config.yaml
n_layer: 24
d_model: 96
n_head: 3
n_kv_head: 3
head_dim: 32
d_mlp: 256
vocab_size: 1339
activation: "gelu"
norm: "layernorm"
norm_place: "pre"
norm_eps: 1e-05
positions: "learned"
qk_norm: false
attn_scale: 0.177
bias: "none"
tie_embeddings: true
parallel_block: false
init: "uniform"
init_std_qkv: 0.0672
init_std_o: 0.0
init_std_up: 0.0672
init_std_down: 0.0
optimizer: "soap_variant"
lr: 0.0126
lr_mult_up: 1.37
beta1: 0.95
beta2: 0.98
lr_head: 0.0175
warmup_steps: 200
schedule: "wsd"
decay_fraction: 0.689
decay_shape: "linear"
final_lr_fraction: 0.0
batch_tokens: 65536
seq_len: 1024
doc_mask: true
z_loss: 1e-05
train_tokens: 158300000
steps: 2416
dataset: "wikipedia_en"
Each number is 128 + 32 x the weight over the matrix's rms, rounded and kept within 0 to 255. Layers, rows and columns count from 0.

# layer 8 MLP up, 256x96, rms 0.506, rows 72-143, columns 0-95
[[113 122 126 145 126 143  54 141 147 158  67 107  95 124 117 170  94  76 131 149 133 125 141  70 125 136 140 138 104  84 136 147  91 113 119 172  95 148 206 129 195 134 154 111 118 138  76 133 118 176  89 166 127  75 171 127  84  56 107 109 151 162  98 114 181 115 133 142 137  91 122  75  92 149 148 181 114 155 186  94 108 150 164  96  92 151 112 202  89  89 115 167 142 105 140 127]
 [133 113 108  90 127 136 145 114 199 131 164  93 162 143  62 221 119 160  80 166 155  69 191 114 146 166 120  75  84 100 115  72 138 166  95  96 199 144 177 111 109 102 161 123  98 117 183 150 110 134 151  87 144 150 152 125 179 126 156 110 109 220  95  80 138  96 123 106  76 125  98 154 180 111 159 134 134 194 158 176  70  84 182 162 102 160 149 113 145  94 109 112 155 108 157 108]
 [187 134  95 105 116 176 126 113 187 120 109 118 137 155 117  93 111 141 135 139 144 116 144 144 142 144 149 168  93 103 157 119  76 122 132 171 173  94 117 115 113 144 191 120 139 110  88 131  83  92 127 124 108 107 144 131 125 113  87 119  85 212 200 113 104 120 169 148 150 119 102 177 173 144 124 110 121  76 162 127  86 134 112 114 122 157 122 109 145 133  83 109 137 110  85 136]
 [174  95 117  90 134 108 148  68  47 134 192 181 111  68 118  86  35 163 201  88 143 134 104 129 178 150 127  86 162 146 152 148 184 101 137 162 104 101 162 135  96  98  87 121 140  99 102 172 147 134 124 200  53  91 188 220 132  87 191 109  78 115 155  94 135  90 139 194  83 101  68 113 169 127  53  92 192 148 144 115 121 158  67 118 156  75 169 132 108 119 134 137 147 122  96  83]
 [176 152 177 127  87 167 133 137  87 150 127 123 156 125 137 135 170  97 176 145  68 119 125 177 171 150  88  92  91 159 126 168 104  85  87 118 231 117 123 202 121 177 115  84 105 130 124 122  82 137 108 132 128  97 133  74 123  80 120 135  64 150 195 198 152 183 136  75 149 132  87 112 129 113 130 137  18 124 165 139 155 109 127 106 139 106  68 144 119 134 148  84 137 115 132 110]
 [148 166 162 155 133 115 132 115 163 102 157 167 123  91 155  83 138 139 133  88 128 147 129 184 162 132 189  80 159 108 139 134  72 119 133 141 148 176 159 140 117 124 133 115 141 155 135 106 101 142 154 115  91  63 116 185  84  94 118 127 107  98 120 105  98 119 215 112 117  90 108 142 129 145  56  43 168 128 179 155  97 137 121 132 118 176  40 118 113  87  83 111 109 102 145 136]
 [152 139 102 181 137 153 130 143 160 104 128 134 145 131 149 120  50 145 145 189 154 101 158  49 186 138  93 188 120 183 180 162 147 155 123 130 166 177 154 135 130 142  84 193 131 117  74 150  97 118  82  57  63 110  90 215 101 113 192  96 138  98 109 135 143 118 136 101 139 190 154 146  90 103  82 150 114 134 120 122 108  98 150 109 104 144 168 149 143 190 157 104 120 125 164 122]
 [128 131 148 132 121  93 134 168 151 152 174 135 135 183 123 125 134  62 185 123 145  84 100 152 118 122 129 119 139 132 124  91 114 163  95 156 222 139 128 151 134  90 105 119 130 164  81  90 142 102 133 139  88 116 116  56 119 108 145 118  73 156 106  97  84  63 160  98 109 117 151 123 112 112 106 115 131 113 114 159 123  79 197 139 124 133 115 140 225  99 107 106 153 201 111 102]
 [125 154  68 108 111 132  87 125 157 155  54 147 128 128  64 131 101 156 158 130  95 120 140 164 141 124  94 154 116  97  93 111 174 182 139 136 114 179 135 135  98 138 123 125 149 116 144 151 161 102  87  85 116  92 183 178 119  66 140 130 157  64 173 139 106 139 167 146  74 199 107  98 120 104 206  83 114 137  78 172 161 136 133 126 143 170 158 141 109 162  66 145 132 106 134 170]
 [ 71 124  86 103 117 161 163 145 162 103 139 153 130  39 149 125 145 118 161 143 138 119 112 131 121  72 140 161 136 114 101 169 114 150 111  70 135 172  78 146  93 131 112 144 107 149 131 127  85 143 124 113 175 121 185 133 117 212 121 134 138 142 124 115 111 109 105 142 129 177  78 174 146 155 131 146  59 139 142  90 174 122 120 172 105  86 190 114 129 145 162 160 175 176 141 134]
 [118 122 117 127 144 104 116 141 136 164 179  84 124 109 132 151 146 171 102 175 126 110 148 118  94 104 158 133 113  71 127 146 164  75 117  86 204 146 114 138  96 125 131  74 156 126  99 134  67 144 157 153  77  97 139 151 153 165 208 160 171 175 134 161 136  84 142 110 119 114 131 150 121 119 118 154 110 139  89 100 135  87 103 129  83  88 131 119 125 116 112 121  78 110 151  91]
 [136 114 137  95 109 113 100 151  83 175 114  70 144 112 140 119 178 129  52 138 137  99  93  88 117 169 142 129 125 148  72 153 185 142 132 153  80  84  90 214 169 147 161 123 177 135 111 103 122 113 148 114 159 168 106  79 166 121 154 112  99 149 136 142  96 123 161 157 146 165 104 170  86 104 135  90 120 162 168 159 117 160 174 125  95  99  83 128 139 108  95 115 151 164 143 116]
 [119 214 152 149 152 122 145  85 116 113  90 127  64  61 132 169 137 123 145  97 101 141 142 141 119 141 107 126 163 138  88 156 133 164 119 153 113  93 142 132 185 127  76 126 137 144 166  52 106 119 105 172 118 146 108 127  73 113 153 134 165  96 115  73  67  87 171  70 182  98 146 104 121 129  74 131 126 184 142 128 137 139 105 158 128 150  69 113 179 186  79 126 100 173 113 184]
 [132 207 102 126  95  92 127 152 136 139 173  86 114 124 173 139  92 108 130  99 136 125  80  82 123  93 130 119 203  79 159 168 155 116 129 136  79 120 117 100 120 145  92 129  80 102  73 127 168 124 138 139  77 149 113 129 129 161 174 142  87 148 108 131 175 122 165 160 111 110 156  89 138 124 118 141 192 141 108 105 162 107 122 105 145 140 175 119 187 160  88 135 154  93 111 127]
 [132 113 181 140 162 190  68 151 141 161 142  89  82  70 111 127 114 113 179 125  62 138 153 130 140 114 131 114  93 115 123 107 111 180 128 183 127  94 153 174 169 180 190 162 110 138 108 122  81 123 132 105 125  70 152 182 134 106  81 151 186 127 100  67 120 140 130  90 157 132 137 153 143  61  80 197 125 108  94 132 112  73 133 107 122 119  94  94 157 117 165 122 133 111 144 134]
 [131 157 121 102 104  59 111 101  68 113 133 140 141 130  65 165 196 165 135 142 124 144 154  75 189 121 140 191 111 127  80 119 120 117 161 132  85 132 122 144 170 143 103 138 202 134 190 110  63 167  91 170 165 136 174 137  90 113  97 105 137  88 222  76  91 105  86 165 140 101 139 138 147 106 121  88 124  94  95 121 110 113 124 180  92 142  79 109 137 139 112 132 126 150 135 135]
 [133  85 116 174 132 112 138 106 161 148 110 114 139  48  90 158 123 105 160 184  62 170 159 118 156  93  99  82 199 189  81 138 183 122  83 104 141 105  80  69 176 150  97  88 187 181 147 113  85 114  87 144 142 126 103 159 115 137  95 130 160 161 134 135 133  85 166  77 157 149 155 121 165 121 152 135 149  81 144  79 134 116 176 136 163 131  77  67 124 123 152 149 124 126 126 138]
 [140 106 115 149 142 145 161 169 105 154 134 130 118  93  98 138 105 113 114 138 109 106 133  84 133 103 142 167  97 123 127  97 104 144 185  87 183 109 127  91 114 105 165 133 159 127 136  94  78 119 109 102 161 112 113  97 100 149 152 127 125 116 144 167 131 112 177  70 137  98  96 109 124 116 147 123 140 168 141 140 113 122 114 129 118 130 169 102 135 134 126  89 157 155 110 124]
 [ 97  90 179 118  91 223 100 166 116 141 128 163 110 103 150  97  56 104 114 116 148 101 104 132 154 123 115 152 108  83 128 176 149  98 165  85 120 105  97 205 146 120 162 122  89  99 104 133  88 110 143 132 146 192 116 150 138 114  79 126 101 149 127  96 118 158 161 167 160 160 147 190 160  66 203 107  92 158 153 132 162 106 142 102 144 111 162  86 142 126  55 153 129 153 189 110]
 [104 120 123 162 163 126 127  98 124 120 123 142  90  91 156 176 130 119 130 154 168 125 118  89 103 143 117 125 243 143 103 143 101  68 106 144  96 204 151  93 170 144 175 150 184 143  92 144 128 130 122 116 175  95 105 143 120 113 110 109 131 152 104 127 117 122 159 107  95 134  92  95 176 161  96 158 155  82 123 121 143 106 113 193 105 155 118 116 109 167  73 160 116 126 195 103]
 [150 138  96 182 170 125 131 123 124 119  93 190 166  92 131 130 132 161 175 102 174 113 171 168 118 140 144 102 155 159  97 129 132 110 131 157 143 147 131 121 153 188 176 155 108 138 144 173  97  86 112 114 134 119 131 157 136 183 144 128 139  58  93  81 164  34 171 120 135 148  74  86 140  73 172 144 131 115 178 145  83 129 104 124 164 108  82 115 120 115 133 147 108  82 150 154]
 [115 128 151 160 110 172 191 144 137 142 120 121 140  90 161 163  67 115 115 177 132 109 197 161  90 189 131 126 103  42  90 190 160 173  92  67  74 124  98 160  62  97 115  40 175  59 202 161 136 202  86 123 182 145 131 133 105 110 157 111 122  87 138 107  72  75 123 147 114 107 112 113 109 143 106 183 147 158 132 147 135  93  27 137 205 178 138 216 110 162 137 145 143 141 130 139]
 [153 162  70 124 160 145 114 103 150 139 101 128 126  87  97 113 144 113 139 145 138 155 134 174 119 222 170  90 134  87 120  87  78 140 123 142 143 169 135 114  87 106 121 126 167 146 169 171 133  60 181  45 124  94 122 119 164 143 144 152 131 151 134 170 157 113 128 141 140 147 112 138 134 125 112 106 135  96 104 103  80 147 125 126 164 158  94 123 107 107 129 130 161 122 187  98]
 [139 134 110 136  20 102 105 155 150  84 154 155 154 141 153 129 104 126 155 107 111  90 109 126 119 113 183  75 200 120  78 129 116 135 150  77 200  58 191  93 115 112 143 127 162 145 123 143 132 136 145 100 120 154 113 143 194 147 133 209 151  74 116 122  97 155 171 189 165 166 107 118  79  48 197 140 112 165 182 127  80 155  87 111 111 104 112 111  85 107 128 105 125 115 149 115]
 [190 125 121 159  94 121 144  87 109 122 122 109 120  72 134 181 177 113 100 153  93 131 129 158 188 119 104 157 133 151 160 142 198 181 113  52 132  51  90 118 119 108 122 116 121 123 207 137 129 137  72 218 108 165 167  98  44 111 219 118 140 134 133 133  97 119 127 140 109 159 142 146 137 125 147 118 151 128 103 142 115 133 113 143  69  90  98 138 117 159 118 100 153 146 109  77]
 [191 152 130 149 132 126 139 155 107 135 123 115 155  80 101  51 159 204 145 123 140  65 180 136 146 132 154 149 100  96 140  95  88 120 169 176  52 107 107 188  77 181 164 123 153 107 149 115 163 143 119 149 106  65 173 137 100  74 150 105  86  77 157  51 117  87  81 140 127 136 131 219 160 142 142 113 129  77 136 178 114 119 113 147 124 106  88 152 145 156 150 106 174 127 123 130]
 [134 140 160  99 108 161 107 161 128 189 153 143 147 133 173 107 129 118 177 132  96  98  74 124  99 102 120 135 155 153 180 173 127 113 148 113 130 126 144 141 121 171 140 189 180 129 128 139 101 107 111 140  87  90 147  50  72  82 151 167 156 137 148  84 125 148  78 105 157 133  73 144 165 135 131 151 112 133 116 123 106 130 127 100 149 133 117 114 150 168 112  95 147 116 160 115]
 [131 150 109  96 162  97 126 172  96  89 114 130  97 174 156 161 119 131  85  84 100 165  73  22 113  87 157  86 136 139 153 142 136 126  99 156 125 117 141 124 137 122 151 139  90 164 103 134 171 112  92  98 136 160 171  95  82 139 168 188 125 165  61 134 158 141 188 162 111 102 107  98 151  82 189 122 215 132 118  88 142 149 113 128  90 136 107 148 137 143 152 118 118 107 146 159]
 [138 208 117 101 131 100 140 149 199 210 176 150 112 126 106 136 117 135  92 163 138 102 182 112 102 114 156 153 180 116 191 128  91  50 177 183 154 169 127 126  94 108  82  51 152  85 147 139 107 165 176 151 142 105 181  82  92 119  97 111 114 117  86 137 145  74 133 122 133 155 220 170 200 112  73 105 188 121 205 129  95 149  81  97 124 114 160 110 186 107 160  91 152 174 132  97]
 [131 130 117 134  86 149  91  82 163 138  67  80 141 141 118 138 128 170 106  87 141  88 112 170 135 101 180 139  74 123 144 103 122 164 125 125 110 124 110 126  98 110 146 161 141 203 121 151 144 157 221 152 123  81 189 142 168 144  94 132 166 118 152 121 116  85 125 168 123 125  72 130 166 111 130  79 119 158 161 127 160 150 134 121 154 149  94  85 101 185 114 169 168 141 135 141]
 [120 142 103 116 103 148 145  96 137 109 160  99 123  99 155 136 142 102 127 166 150  85 141 101 142 182 155  87 155  90 132 114 139 119 137 131 117  86 129 187 168 155 140 119 140 103  84 195  88 114 147 151 148  81 146 155 146 129 162 133  45 122 140 184 155  95  74 130 169  79  86 129 138 144 131 159  84 116 131 115 172 110 102 109 202 129 110 217 118 142 114 124 143 100 156  97]
 [ 94 171 112  93 124 105  73 144 138 109 148  92 123 126 100 175 107 108 127 133 144 142 147 103 182 103  80 144  64 128 141 126 114 109 122  98 149 161 162  92  75 133 152 149 218  97 128 128 171 128 126  99 125 137 107 124 115  96 136  81 116 150 110 118 115 128 109 149 154 138 183 200 121 148 100 166 150 159 121  99  98 116 178  84  96 118  64 142 137 143 112  90 156 140 172 136]
 [127 174 140 159 118 137 105 157 142 104 137 144 186 143  81  73 113  78 163 108 134 129 139 140  84 168  99 113 118 147 107 162  84  74 170 187 210 139  55 179 118 190 172 115 110 110 148 119 100 127 124 123 177 119 159 147 107 184  46 143 137 115 141 146  96 111 139 124  74 145  79  98 171 105 116  58 168  99 114 125 170 186 159 196 114 132  93 121 128 157 115 128 102 120  88 152]
 [127 134 101 159 109 120  95 128 137 141 143 141 103 143  59 117  83 109 136  39 105  91 163 121 109 132 148 184 127 144 106 118 157  81 119 209 119 152 106 145 123  95 133 140  79 102 144 134 163 192 136 120  78 124  71 140 109  94 114 152 101 128 180 136  80 127 143 152 179 139 158 145 169  90  83 171 134 126 162 168 134 117 128 172 155 174  64 111 135 131 128 148 122 153 106 157]
 [165 132 118 119 144 138  99  99  81 155 139 111 132  97 114  99 152  55 167 161 181 121 100 141 168 115 111 150 110 163 176 142 143 134 146 153 104  82  96 156 131 211 108  98 101 173 158 129 194 122 128 136 140 148 129 132 104 124 150 105 150 103 116  28 156 110 153 128 121 145 109 132  74 103  90 112 143  96  74  92 152 128 134 139 162 161 125  89  93 135 123 112 160 134  93  92]
 [ 78 122 163 117 112 121  57 178 134 141 175 146 157 106  93 144 145 139 123 139 153 108  70 102 158 128 112 131  83 164 141 153 122 121 157 130 142 113 150 104  86 135 142 141  87 148 161  83 119 143 112 174 105 112 146 161 151 133 185  89 164 102  69 106 168 135  96 120  76  77 151 147  95 151 114 124 171 134 134 106  91 112 174 161 121 191 155  89  77 144 169 139 120 113 118 153]
 [151 124 153 133 159 133 151  91 110 133 135 138 134 134 174 119  74 108 142 134 192 174 136  99 158 133 138 161 140 162 152 153 154 155 100 141 120 123 101 122 150 124 108 134 148  49 123 158 108  97 154 127 120 110  86 159 135 149 109 166 117  94 137 139 160  82 118 130 142 115  97  88 115  98 114 126 137 115 178 105 109 107 142  72 110 158  93 118  65 196 141  91 144 138 186 153]
 [115 111 132 152 165 135  99  99 154 176 178  66 138 102 184  97 108 186 116 164 125 133 147 188 122 150 117  73 135 149 113 171 108 164 106 160 125 172 143 164 113 106 118 160 118 139 164 101 113  74 104 142 190 108 142 109  85 152 107  72 135  99  89 163 140 109 136 117 186 122 112 146 176  45 126 145 123 157 132  71 138 198  80 178 142 164 136 134 154  84 127 124 164 122  93 127]
 [158 132 163 165 169 128 113 130  87 138 155 110 112 115 170 127 124 159 114 114 152 106 118 100 156 154  73 125 142 152 178 123 168 147 178 150 139  73 125 153 181 100 136 102 171 112 136 132 115  93  75 140 121 164 141  51 146 132 137  88  94 103 147 118 107 136 126  88 150 124 152 148 104 132 118  89  79 175 108 115 141 109 111 170 158 132 140 163  80 125 155 182 138 143 130  88]
 [119 116  77 142 147 156 116 110 136 121 106 158 190 119  81 155  90 176 152 163 140 148  74 150 152 149 245 169 131 104 169  99 130  96 150 129 123 117  98 112 113 114 117 122 179 178 111 131 102  27 121 140 138 123 111 117  66 146 118 187  92  64 116  73 104 191  85  84 141 144 157 130 149 163 157 142 116 144 145 119 137  84 113 146 151 119 113 174 144 104 158  60  81 117 128 128]
 [164 169 173 106 148 124  90 100 106  62  92 124 109 111 141 142  98 101 156 148 150  85 112 137  94 133 130 112 149 189 136 134 162 104 205 108 137 134 155 125 104 123 133 149 146 177  85 101 108 107 139 140 142 113 138 105 159 143 154 149 106 114 128  95 120 179 123 120 143  75 112 140 109 130 105 141 163 174 151 102 147 144 123 131 127 190  75  57 159  71 163 182  94 111 144 120]
 [121 148 169  94 132 101  92 123  86  94 178  90  94 133 120  78  58 114  96 185 130 174 123  74 137 128 103 113 143 130 181 147  97 116  53 175 113 111 126 143  97 102 191 185 106  91  84  58 128 205 170 106 163 162 203 174  66 105 121 149 120 127 108 153 114 201 129 133 120  93 116 184 122 124 120 117 123 136 160 111 115  84  90 121  82 159 103  28 178 191 123 128 188 164 131 171]
 [169 178 106 158 114 107 113 141 134 182 103  70 122 121 117 107 189 165 126 150  96 137 137  83 131 119 167 127 114 147 154 161 161 134  46 143  85  45 118 165 149 142 145 119 116 165 113 123 147 145 141 126 153  91 136 141 139 142 130  74 117 102  84 175 101 128 102 121  94 139  79 120  94 130 111 100 159 120 169 137 139 122  59 123 122 116 125 149 109 112 123 112 155 146 108  78]
 [138 149  73 159  97 135 146 207 195 161 122 169 183  75 147  98  70 221 174 122 137 141  88 166  87 190 183 103  65 100 153  80 146 122 145 195  90 117  60 105  83 150 113 146 143 102 165  97 114 154  78  95 149  78  79  81 163  70 199 108 123 150 128 135 165 155 120 154  93 123  77 176  82  93  84  94 184  68 215 141  98 137  94 131 133 104 137 110 180 165 123 119 105 159 125  68]
 [129 158 130 124 122 168  75 104 150 173 163 141 139 116  98  95 129 106 156 135 122 123 102  97 101 130 145 137 127  88 140 145  93 118 137 136 116 164  99  96 138 118 113  90  72 112 164 115  92 104 161 143 158 142 100 160 102 131 135 138 101 137 120 162  91  55 149 126 133  82 111 118 200 132 129 135 150 132 110 159 151 134 138 121 129 109 114 142 116 156 179 124 146 145 168  84]
 [155 101 107 134 135 108 119 125 159 178 129 175 153 173 110 159 114 157 116 144 108 167 108 171 136 127 175  89 129 109 154  92 120 106 111 114  94 130 100  83 149 131 158 126 164  97  74 101 120 124  94 116 131 127 101 109 119  96 127 177  91 121 139 117 137 142 133 150  25 105 190 128 122 132 107 113 121 144 153 130  76 115 103  72 101 201 139 164 148 145  95 114  93 123 123  61]
 [156 114 117 140  82  76  79 128  97 113 153 117 171 107 109 148 181 100 166 127  99 161 167 152 173 182  89 146 102 156 118 153 143 161  77 160 133 121  68  95 149 115 114 103 171 120 140 142 130 124 103  77 122 155 142 142 120  86 157 132 136 137 153 116 144 128  97 144 173 177 125 122 144  90 115 123 156 102  49 171 112  70  89 130  98 143 148 173 102 120 119  56  66 197 113 155]
 [121 138  64 138 196 140 114 168 131  65 139 124 132 155 106 124 155 138 148 120 148 166 125  94 138 126 140 119  76 124 109 123 120 168 116  94 146 112 129  88 154 147 176 128 181 136 143 146 117 107 162 118  97 109 121 136 113 139 152 121 123 126 136 137 149  95 105 166 148 127  93  87 153 144  78  78 145  81 149 161 137 135 104 124 106 161  70 132  91 202 124 156 129 167 112 115]
 [ 70 111 121  80 196 141  22 123 181 126 140  88 100 173 125  98 127 156 144 129  87 196 100 117 129  90 158 166 145 110 141 175 163 131 101 121 164  99 108 142  62 114  79  73 101 179  71 168 153  81  96 189 133 129 122 116 155 154 154  23 133 117 176 100 158 154 135 148 131 140 134 214 161 143 117 101 167 159 120 124  97 147 164 116  49 141 133  96 112 109 154 131  91 135 173 153]
 [174 121 148 168 156 112 134 104 100 152 132 147 122  60 202 125  97 138 161 128  92 150 108  93 148 170 157 124 122 105 133 149 171 122  50 174 120  77 172 130 168 208 118 131  93 167 121 166  61 101 118  83 152 113 113 176 105 130 123 119 118 148 144 147 193 168 144  76  98 105 106  93 164 124  86 122 132 128  96 176  94  82 128 122 102 148 113 161  85 105 122 171 170 158 121 126]
 [159 121 106 104  96  89  91 175 132 159 169  36 167  60 184  85 155 154 161  94 144 155 122 165 166  99  78 166  88  91 135 139 141 137  74 180 137 115  86 133 154 141 111 132 183 146 105  36 131 173 157 158 150 131 120 162 116  85 113 140 109 132 131 116  93  93 106 116 175 129 111 137 114 150 142 198 116 133 166 135 107 156 163 115 178 132  81 113 110 100 173 118 114 194 118  61]
 [136 166 154  75 121 155 117  94  49 101 132 119  98 133 141 146 142 121  95  93  98 132 114 115 137 147 101  82  86 143 198 149 122  99 128 154 109 104 106 159 146 106 179 138 155  89 129 148 107 112 132 131  90  69 198 185 145 128 125 140 188 141 126 115 143 147 159 107 166 204  78 135 103 116 123 100 131 122 176  85 146 132 178 144  89 210 122 121 135 140 147 153 114 191 112  77]
 [175 136 146  99  93 120 180 172 113 137 109 142 173 152  70 143  73 143 144 120 126 156  88 110 170 158 103 104 126 124 116 145 140  80  75 134 151 129 125 163 134 115 157 175  59 150 169 120 121 137 145 125 141 103  97  96 170 111  90 122 142 183 124 149 147 118 136 177  68  83  62  52 103 131 136  88 154 187 115 118 148  96 142 173 103 124 156 153 104 122 112  97 140 137 131  77]
 [175 107 177 168 102  85 181 203 145 157 139  67  80  51 150  81 149 158 178 145  87 109 120  98 153 138 140 136 168 123 103  70 105  76 183  89  93 152 124 131 171 119 128 160 145 155  86 110 183 222 192 114 132 143 137  75 128  91 118 133 191 120 130 149 145 112 128 167  84 144 151 137 103 132 126 128 165 158 155 133 127  99 180  99 164 189 116 163  68  93  96 139 197  59 152 177]
 [163 195  99 139 149 163 187 123 125 186 132 120 138 131 127 106 121  80 124 120 144 185  99 166  84 134 182 177 127 127 162 115 120 163 127 147 180 161 104 104 128 177 129 144 133 101 151 160 168 137 144 136  83 164 136 111 154 139 123 117  90 116 118 107 140 160 128  89 126 138 109 137 110 113  72 142 124 113 127  79 149 106 125  95  88 180 152 168  40 176 114  98 161 144  84  86]
 [123 156  99 178 140 146  72 110 164 109 149 141  92 155 102 158 105 149 104 159 114 137 115 146 175 123 124 156  58 142 132 143 152 160 119 110  99 135 106  65  76 136 188  84 121 138 135 146 141 119 144  88 126  98 129  93 141  96  59 145  84 180 190 137  94 123 132 157 206  50  90 106 147 167 168 129  68 121 136 103 102 154  78 176 139 185 126 135 103 103 145  70 103 132 116  81]
 [114 126  70 142 203 162 188 125 192 104 110 118 138 140 129  81 151  83 211 129 100 167 150 132 113  42 114 116 117 103  45 116  92 134 136 141 100 116 126 136 162 157 130 128 119 129 113 112 129 136 142  98 108 129 106 118 117  89 132 186 169 213 165 158 156 118 105  66 130 153 128 139 165 163 141 135  95 119 171 143 108 134 135 111  87 143 162 132 139 150  77  89 134 111 141 142]
 [ 91 151 124 129 182 139  90 113 126  92  99  81  90 114 171 134 127 110 101 120 165  93 112 100 161 120 150 124 128 138  84 138 187 109 141  95  88 140 108  92 174  58 165 127  95 133 104 126 117 108 148 172 124 122 152 148 118 117 165 182  83 141 159 149 187 128 170 103 113 163 114 163 109 216 161 142 127  68 134 124 169  90 132 117 176 176 153 104  89 124  73 164 132 147 113 142]
 [116  91 126 149 107 123  98 179 104  98 169 139 116 120 106 138 134 144 124 125 120 103  89 133 181  64 150 152 132 179 156  85  83 113 150 129 115 115  99  76 157  93 174 144 148 114  35  95 108 120 118 153 139  79 140 191 147 125 198 114 113 151 149 128 182 106 107 124 171  65  89 130 109 171 188 143  93 155 196 146  96 118 173 103 184 123 145 101 145 135 171  90 139 142 156  85]
 [164  75 190 102  83 104  95 161 119  77 128 138  73 160 166 133 141 125 151 119  91 171 147 113 128 164 155 119 153 103 117 165 130 132 125 133 161 123  84 109 172 167  45 139 118 147 147 148  80 161 145 115 147 122 109 114 134 117 125 157 108  63 132 152 153 113 131  98 106 126 113  81 132 137 135  96 132 152 213  96 183 127 142 101 141 129 134 210 154 147  68 162 153  99 155 115]
 [160  93 166 115 128  92 126 147 157 118 155 146 114 103 130 162 171  92 124 153  50  90 129 121 129 144  88  93 136 120 142 120  82 120 114 140  80 157 148 162  94 115 139 140 135 114 124 160 134 134 110 130 125  84 116 104  66 127  84  99 181 131  73  96 156 122 177 136 157 102 115 137 199 132 132 112 125 178 135 137 117 128 129 156 134 158 126 117  81 128 156 157 133 151 124 132]
 [106 137 166 122  94 107 161  78 141 153  51 156 101  98 141 202  63 108 110 217 142  76 105 136 153  97 129 200 131 133 114 151  76 128 117 109  82 107 152  87 170 122 134 139 153  85 177 180 103 114 136 190 162 124  99 130  30 204  98 109  79 124 115  86 191 156 154 140 120 162 103 105 174 125 161 142 115 146 176  45 107 141  89 136 161 125 106 108 105 119 154 124 154 203 202 161]
 [189 107  79 177  99 146 128 128 139 144  98  79  88 149 181 144 129 116 140 128 148  83 160 107 121  99 191 184 132 162 113 103 101 124 151 106 111 108  66  75 149  95  62  82 141 131 133 158 189 147  93 133  42 116 144  99 140 132 124  87  92 125 123 145 167 161  51 211 140 184 159 171  91 126 152 141 148 122 184 119  71 125  65 166 181 139 165 104 135 133 101  82 173 104 146 108]
 [132 119 127 122 132  73 112 138  42 127 179 151 193 115 158 109 141 155  61 132 144 136 117 130  75 133 161 106 128 100 147 117 127 115 103 157 110 148  72 172 119 114 115 155 160 134 169 136  96 115  83 113 142 120 174 198 116 103 179 181 139 118 153  71 123  59  86 126 123 119  51 148 161 182 140 197 145 178 111 106 110 101 101 160 138 128 121 145 121 171 131 189 105 145 146 142]
 [122 145 146 126  83 126 111  97 154 124 132 114 145 145  84 108 109 108 119 121 146 165  97  92 137 106 130  84 141  85 142 150 132 154  32 105 115 102  78 109 126 116 200 130 108 129 183 100 187 160 116 145 121 100 125 128  81 136 134 154 134 130 173 151 126 142 135 120 135 194 139 138 152 162 135 133 158 109 190 130 110 151 131 119 118 140 139 190  92 170 139  63 107 149 127 110]
 [186 141 157 192 152  92 118 158 107 140  91  96 136 111 129 166  85 153 144 154 181  65 157 110 123 152 136 161 122  98 107 119  73  95 163  60 142 160 138 129 144 151 133 108 157  73 121 151  67  99 147 141 105  90 105 170 131 126 127  87 134 133 138 110  90 168 124 218 155 120 155 165 143 106 152 115  85 149 173 107  98  85 185 134  63 100  97  98  75 179 125  72 136 109 120  93]
 [171 140 120  96 139  66  99 138 160  90  50 126 197 149 134 185 154 117  78 163 109 129 193 174 148 164  80 141 105 198  75 121  47 136  56 101 134 176 121 145 122 169 166 127 152 123 121  86 112 129 222  70 159 137 130 177 157 109 111  67 103  99 184  98  99 135 129 168 108 183  49 132  96 103  63 193 128 129 154 184 118  98  95 141 112 132 116 133 144  94 159 104  72 101 160 102]
 [110 186 113 113 135 122 114  89 131  90 135  62 153 161  72 153 124 118  78 108  44 123  99  66  75 112 185 177 146 136 138  47 192 184 195 149 137 138  90 109 168 165 193  89 139  96 128 113 138 141 125 108 148 181 119 101 118 126  77 162  80 134 101 153 122 100 141 150 127 147 146 132  79 113 119 150 121 162 107 135 148  76 125 140  96 136 126 151 183 110 162 145 125 123 128 118]
 [109 108 159 126  99 135 162 126 148 152  98 143 147 134 123 113 138  84 122 193 115 153 127 106 139 114  65  77 110 146 185 166 108 168 157 118 174 103 104 139 145 142 154 114 165 128 112 146 130 108  94  85 109 156 117 100 141  96 149 104 111 108 121  72 133 106 179  92 108 145  94 104 181 135 122  58  92 142 149 118 116  63 191  79 102 136 216 131 130 130 109 116 161 194 134 162]
 [120  73 100 100 122 134 101 107 150 154 156 163 151 140  98  85 104 165 165  90 121  85 134  92 132 133 145  86 134 130 132 140 166 190 119 121 106 130 116 140 116  91 129 149 197 125 119 110 112 142 133 138 109 147 119 126 105 135 107 166 117  86 152 129 141 104 141 142 112 204  90 221 128 148 146  53 136 127 137 142 144  88 119 107 138 152 155 106 101 131  99 184 122 133 158 160]
 [171 127  80 155 108  57 123 109 106 182 164 120 168 137 131  84 161  95 142 148 115 147  89 120 109 144 119 110 131 137 114  69 135  77  90 206 105 137 108 127 168 120 139 121  81 134 180 139  44 144  70 141 143  88  89 136 134 121 127 121 153 104 120  87 164 135 110 150 126 126 118 172 152 113 167 102 147 100 141 140 152 118  87 110 124  90 159 124  88 118 137 193 136 199 145 151]
 [147 153 157 134 202  53  43 171 123 122  95 124 137  82 213  87 132 137 126 107  68 119 167 126 122 126 138 106 184 102  82 143 146 151  93 187  85 101  77 111 174 126 130 106 148 114 147 110 132 176 181 156  97 143 106 107 138  69 136 132 150 135 167 126 128 166 133 111 128  57 136 158 120 135 107 152 179 141 150  81 157 154 100 130  99 148 113 120 123 151 109 213 160 151 135 128]]